From a checkpoint of a small transformer trained on Wikipedia.
Architecture: untied embeddings, normalized queries and keys, exclusive self-attention, a smear gate.
Training: a variant of Adam for these matrices, 162M tokens, 9864 steps.
Each number is 128 + 32 x the weight over its row's rms, rounded and kept within 0 to 255. Layers, rows and columns count from 0. The size above them is the row's rms in percent of the matrix's.

# layer 7 attention key, 192x96, rms 0.0559, rows 179-191, columns 0-95
size [ 58  57  62  55  61  61  58  60  63  67  54  67  65]
[[146 150 127  88 115 147 110 125 101 137 132 133  91 100 121 102  93 129 115  83 113 160 148 124  99  60  75  92  95 123  89 115 133  87  70 164  71  88 136 119  68 138 120 101 131 170 109 132 124 145 123 130 146  53  91 124 126 178 149 121 160 147 140 129 206 156 114 144 120 133  86 183  58 120  97 105  91 109 163  80 143 138  97 138  82 160 157 147 123 193 128 149 217  96 128 119]
 [ 50 145 130  82 115 115 152  96 165 170 142  77 106 102 117  93 117 128 127 158 175 155 154 124  79  78 174 143 107 122 193 138 126  81 166 179 167 147 110 106 145  99 114 118 102 109 192 146 151 176 100 172 116 168 118 129 113 115  88 115 124 127 167 131 117 205 114  78 146 161 158 137  82 108  91 173 164 147 127  68 141 105 159  88 138 157 125 132  94 152 149  74 136 159 131  71]
 [155 111 167  99 184 148  88 136 126 147 120 140 107 137 152 103 153 111  99  94 149 172 162 145  58 103 102 141 135 120 125 148 121 185  84 103 169  98 165 130  83 133 128 113 114 130 123 127 196 197 135 131  70 106 149 124 125 194  46 107 116 165 159  94 127 142 162 107 165 148 140 123 100  68 114  99 147 107 145  75 126 110 151 145  65 160 153 190  98 120  48  97 114 118 132 129]
 [145 138 163 126 159  45 116 132 120 133 134  69  92 149 100 125 130  41 117 165 143 134 215 166 112 157  88 186 120 131 146 128 115 144 110 125 104 114  97  97 159 195 158 138 113 108 144 169  52 109 138  48 146 103 184 180 124 111 132 136 136 142 146 131 144 146 110  95  97  97 112 137 179 152 172  94 188 117 159 162 119 104 132  99 147 171 134 122 136 119 115 130 166 102  82 155]
 [125  54 104 122  76 116 210 140 152 165 135 157 166 144 160 146 153 108 120 142 104 113 111 106 112  98 129 161 176 108 109 112 118 103 113 132 113 152 115 150 108  85  90 154 151 123 135 120 144 112 157 196 110 134  90  98 127 132 169 170 150 120 140 132 164  69 137 171 150 125 168 163 123 130  86 162  67 158  98 139 162 145 116 153  38 113  97 143 190 108 150 197 128 144  78  55]
 [185  98 128 139 123 137  99  60 164 111 111 113 152 122 161 102 131 133 200 175  91 129 116 150 156 162 126 172 175 177 144 139 128  98 139  80 142 101 126 146 148 137 158 108 117  62  90  55 143 160 150  98 145  75 143 164 131 123  65  93  95  62 128 139  90  90  94 135  64 108 172 106 111  88 109  94 118 176 170  82 148 126 127 141 122  98 165 135 163 129 139 173 173 137 150 113]
 [ 83  83 145  76 145 154 142  80  96 138 155  77  99 154 165 100 125  87 112 125 140 136 155 106  98  84 116 178 151 163 104 133  96 163  88 138  76 130 109 143 112 120  81 184 144  76  75 171 176 158 184  89  49 127 107 116 113 180 106 173 134 176 152 126 120 169 177 114 123 118 117 139 121 144 134 147  88 154  82 129 133  88 138 208  95 137 138 144 170 105 102 150 153 123 106 154]
 [207 152  98 103 159  68  80 162  45 113 144 194 133 110 170 137  82 132 124  71 123 123  85 188 150 155 134 122 120 214 113 154 163 174 171 164 145  99 139 126 148 133 108 138 121 105 124 144 110 135  72 147 116  89  98 156 166 160 152 130 119 139 123 161  91  92 145 106 130 123 104 158  87 123 106  99  78 104 143 154 102 137 173 127 130 132 157 127 156 151 112 118  54  87 106 163]
 [165  87 117 155 114 139 128 149 113 132 149 120 144 117 157  55 129  91  97 187 130 124 179  73 179 161  95 123 135 168  38 139 131 124 136 133  60 150 112 123 160 134 177 148 122  80 165  89 165 124 180 153 116 145 133  65 113 182  95  95 192 141 130 139 126 131 115 127  91 123  95 137 134 130 126 133 110  99  59 106 141 156  93  99  98 136 116 159 165 161  90 118  94  53 121 168]
 [154 128 210 115 112 156 131 108  88 135 102 158  87 178 119 150 106 165 191 107 121 154  61 140  87 131  98 150 131 124 111 103 137 161 113 141  79  80  84 165 177 143 130 113 177 118 134 109 101 123 144 138  80 163 157 131 151 113  87  57 116 104 142  74  86 114 152 104 110 116 117 176  92 114 114 159 126 169 121  97 109 105  94 141 109 131 105 159 119  98  92  22 148 180 163 114]
 [127 121 112 137 138 104 109 107 160 161  94  95 165 160 116 162 114 131 102 155 161 120 156  93 146 212 144 126 149  92 131 114  87 111 124 114 137 155 123 117 141 161  72 161 132 117 117 158 105  94 160 180  96 217 133 134 174 103 136 100 109 121 109 126 144 138  91 171 153 219 127 141 142  77 145 109  95 169  76 180  90 111 109 158 164 129 103 124 193 115 183 117 117 190 189 159]
 [151  67 150 128  41 178 100  88 161 100 151 166 142 135 175 143  95 174 187 111 143  80 126 113  88 109 114 113 149 175  28 154 174 119 108 101 129 160 126 146 128 155 127 111 159 109 105 104 202 132 113 165 137 128 115 126 145 125 140  84 125 136 128 127 124 170 116  97 129 145 129 137  56 127  86 126 104 132 138  64 172 148 134 131  98 118 162 149  94 174  99 117  97 180 179 155]
 [106 100 166 187 116 159  97 159 162  85 107 132 129 195 107  93 134 144 130 181  70 126 177  95 118 102 132  74 128 128 158  88 146 151 181  82 112  92 193 142 132 176 140 144 145 174 170  68 146  81 117 127 168 137 102  67  70  89 104 154  93 160 165 129 154 109 125 111 174 122 135 125 158 121 115 111 126 203 154 101 144 113 134 127  96 169 133 170 129 156 104 120 174 114 125  83]]
# layer 7 attention query, 192x96, rms 0.0566, rows 180-191, columns 0-95
size [ 82  69  78  76  92  81  77  80  93  72  79  78]
[[167 155 182 107  84 201 117 159 100  86 116  87  87 116 134 138 131 160  94  47 114 147 205 213  83  87 104  90 143 128 148 117 123 143 101  96 129 132 111 146 112 187 118  98 122 144 131 137 126 130 107 136 153 122 202 128 190 133 137 183 163 129 142 124 116 162 156 146 179 159 139  67 149 109 101 159 160 157 134 103 191 140  96 141 147 151 162 143 142 108 153 104  93 123  98 140]
 [116 107 149  91 166 151 153 154 117 125  97 129  97 162  81 118 185 100 153 139 172 150 121  61 198 130 116 161 118 179 122 120 160 164 134 130  87 101 125 131 106 123  94 191 107 146 110 132 104  68 157 124 139 178  85 129 155 156  89 113 183 208 129 124  90 165 158 126 125 131 175 145  88 168  70  76  81 141 133 132  63 139 145 142 114 108 119 161 116  70 116  87  98 117 169 118]
 [154  97  79  97 152 169  91 132 128 126 118  89 160 127 115 146 131 129 150  79 134  96 167 155 155 103 146 112  94 115  52 136 123 183 120 175 140 112 122  71 154 142 144  65 100 121 115 159 186 133 119 169 130 139  93  96 112 134 194 120 162 112  98 142 104 147 121 114 131 155  99 152  81 120 176  75 158 167 207  78 107 180 150  96 172  95 114  97 135 101 137 149 149 208 154 149]
 [110 150 140 140 171 128 124 126 164 143  69 143 128 145 124 121  99  86 116 148 165 144 108  86 122 165  99 132 120  87 189 171 121 133 145  93 103  94 129 116  70 117 174 139 116  94 165  87  73 110  94 151 127  75 115 153 109 137 153 141  37 119 142 110 200 123 106 135 165 100 133 166 106 208 111 141  94  73 112 171 154 145 107 163  98 175 181 122 126 165  77 163  94  87 100 101]
 [146 127 160 135 113 157  72 106 118 118  80 119 117 105 142  99 116 107 148  66  93 127 164 164 116  91 162  75 154  98 129 108 153  94 100 129  72  84 124 129 125 105 148  76 121  95 174 160 148 146 193 175 157 151 178 132 116 142  87 112  95  74 127 205 106  97 119 140  73 104 112 167  99 138 126 177 200 102 118 128 178 140 159 132 183  91 167 116 168 139 130 139 148 180 102 163]
 [103 115 145  95 124 140 197 128  65 154 135 101 165 167  83 147 103 124 134 149 199 156 114  60 148 162 127 182 177 169 168  98 172 166 137  87  97 147 110 122  90 131  81 137  96 130 149 162  61  97 140 137 121 159  87 117 112 141 119 130 140 183 164 104 144 167 167 165 120  77 139 114 138 181 107  83  60 101 131 162  91 111 146 161 110 113  99  90 127  99 105 159 122 124 159  89]
 [144  51 115 151 109 138 126 127 149 145 145 130  79 123 131 103 130 133 116 140 165  74 121  91 174  61 119 176 126 157 133 186  96 151 153 131 131 156 128 145 161 105 118 217 119  74 139 107 138 103 106 136 104 181 102 126 156 154 107  96 203 133  87 146 114 126 154 155 144  61 106 146 149 161 124 153 144 141 119 154  79  92 185 146  95 139  89 204 139  96 150 152 138 206 134 145]
 [ 86  99  73 127 111 109 131 111 162 174 147 118 164 198  96 127 138 150 139 140 129 171 112  67 175 116 141 173 143 152 173  95  62 150 145 108 112  68 160 135 118 114 133 114 109 156  87  88 146 205 126 101 172 108 137 136 137 125 167 143 148 137  48 148  93 119 129 129 114 137  75 114 126  97  66 112 170  20 140 144 123  91 139 115 162 157 135 108 137 116 114 127  98 153 170 133]
 [128 102  80 155  84  97 110 141  93 163 101 127 136 145 127 116 134 130 112 176 104 133 109  57 235 122 121 156 122 130  91 149 191 141 131 142 193 170 106 153 158 169 157 169 150 146  94 156 125  97  94 117 117 126 130  98 186  94  35 120 109 173  79 158 147 136 119  51 149 102 133 148 137 123  88 144  63 162 142 150 134 124 149  98 106 161 116 156 124 160 113 105 124 139 105  96]
 [ 55 119 119 143 166 106 162 150 180 144 149 156 115 107 166 144 152  96  96 155 194 100 142  67 193 149  64 158 121  98  95 125 127 148 189 130 158 150 153 102 152 146  79 153  66 102 110 140 122 116 102 139 159  88 142 125 129 151  85 140  75 148 195 144  91 144 124 116 116 162 164 127  95 127 174  93  58 105 134 166 111 115 108 102 108 115 161 124  87 158 154 138  73  77 134 103]
 [166  67  59 107 126 156 148 141  66  73  94  98 102 152  97 157  33 158 114 126 134 108 112 100 139 128  80 130 147 155 111 131 164 138 118 131  91 191 167  88 156 143 107 169 125 122 114 131 102 126 155 112 163 138 142 150 201 129  78 117 160 124 157 142 132 119 122 146 185 130 126 107 169 132  89 108 112 126  84 160 188 156 162  91  83 106 181 107  75 101 134  97  96 112 117 180]
 [166 141 163 104 113  61  68  99  94 114 126  89 109 101 167 117 101 219 134  88  93 161 148 187  98 153 189  81 134 140 118  93 172 142  71 122  96 118 119 141 146 105 127 126 146 110 184 126 106 165 198 117 170 167 141 121 186  91 157  97 121 137  95 128 118 155 159 160 113  95 129 147 149  74 110  99 177 118 133 138 105 136 143 164 192  99 107 124  91 115 116  87 107 125 168 116]]
# layer 7 attention value, 192x96, rms 0.0558, rows 160-163, columns 0-95
size [106 116 108  94]
[[ 47 151 169  94  66 145  99 142  99 160 167  90  85  98 115  99 151 161 111 152  56 118 105 105 113 139 148 123 118 147 118 130 184 166 117 153 164 178 104  92 135  88 127 128 101  79 165 102 162 177 110 146 121 141 109  89 124 107 117  67 152 134 175 130 122 190 188  61 151 197 150  57 149 151 113  91 116 143 141 135  88 114 141  93 139 157 156 117 157 109 131 134 117 111 123 116]
 [142 127 154 127 118 115 130 119 114 150 143 123 122  99 109 144 106 135 165 141 179 173 118 146 185 162 157 132  93 120 100 131 119 118 152 205 156 173 109 157  60 180 126 143 164 140 113  95 131 170 166 158  66 124 123 128 190 187  96 125  77 102  61  97 198 126 157 153 152 145 191 157 116 159 155  55 126  96 200 122  73 122 108 141 144 138 170 137 133 102 109 130 157 145 111 149]
 [110 185 132 115  95 119 162 135 136 114 140 118 101 137  95 147 109  78  95 126  63 161  95  88  99  82  87 186 108 107 155  85 171 110  81 104 132 122 108 115 139 115  94 192 132 100 137 106 106 107 171  91 120  58 174 133 148 145  94 160 145 142 141 114 126  58 144 170 191 167 156 113  78 136 142 125 156 151 117 153 106 136  85 119  89 163  50 116 111 163 158 179  98 144 179 110]
 [144 120 114  96 136 182 125  82 106 142 114 131 106 129 118 120 125 102  75  84 173  76 161 126 111  82 118  81  91 148 165 157 145  97  81  90  84 207 142 174 132 111  85 107  95 138 105 178 146 140 136 128 120 170 198 132 119  96 140 180  82 145 175 126 114 108 184 125 185  82 135 152 154 119 115 126  72 129 164 142 112 134 148 163 150 105 156 120 161  66 112 133 165  88 116 196]]
# layer 7 attention output (transposed), 192x96, rms 0.0696, rows 160-163, columns 0-95
size [105 113 105 107]
[[111 119 124 171 132 164 116  79 120 103  96 149 121 134 128 102 109 128 110 223 112 142  99  90 154  66 141 138  88 133  43 116 110  76 150 108 119 131  77  72 164 156 104 166 101 138 111 197 109 123 117  86 141 123  96 156  79 144  82 121 125 160 223 125 138 195 123 135 136 143 140 146 144 140 152 104  96 103 159 138  53 133 112 140  84 127 116 138 102 114 104  99 164 106 112 172]
 [158 159 150 115  91 132  84 118 158 123 145 195 100 106 126 111 154 161 157  74 179 106 136 172 105 134 150  79 117  76  89 130 126 118  79 147 130 112 122 148 108 104  84 109 115 118 123 149 129 204  97  64 185 114 119 145 164 105 135  75 120  96 146 179 144 136 164 213 136 133 151 113 112 174  71  95 155 124  99 165 104 119  94 136 150 109 100 170 114  95 151 198 146  77 136 167]
 [150 119 145 145  72 122 124  87  98 125 179 106 134 116 110  99 143  72 129 111 142 141  95 126 143 102 142 222 190 140 135 143 129 127 120 130 117 152 148 104 173  97 141 175 111 110  62 120 119  85 190 138 126 180 125 109 217  93 128 103  80 167 174 118 136  63 114 111 139 168 151 108 118 116 147 126  78 160 124 113  50  92 107  96 128 128 158 160 170 130 186 120 121 180 127 116]
 [170 133  89 127 108 132 108 141 193 192  97 131 130 118 133 125  96  94  88 131  66 102 151 102  97 124 115  73 132 123 159 136  89 124 134 246  88 132  92 183 102 103 111  78 129 168 145 160 103 116 105 101 160 130 189 159 133 108 100 168 139 116 132  76 140  77 128 122 100 152 152 132 152 103 136 104 132 117 137 121 142 117 173 147 181 101 103  57  72  84  90 110  97 141 124  94]]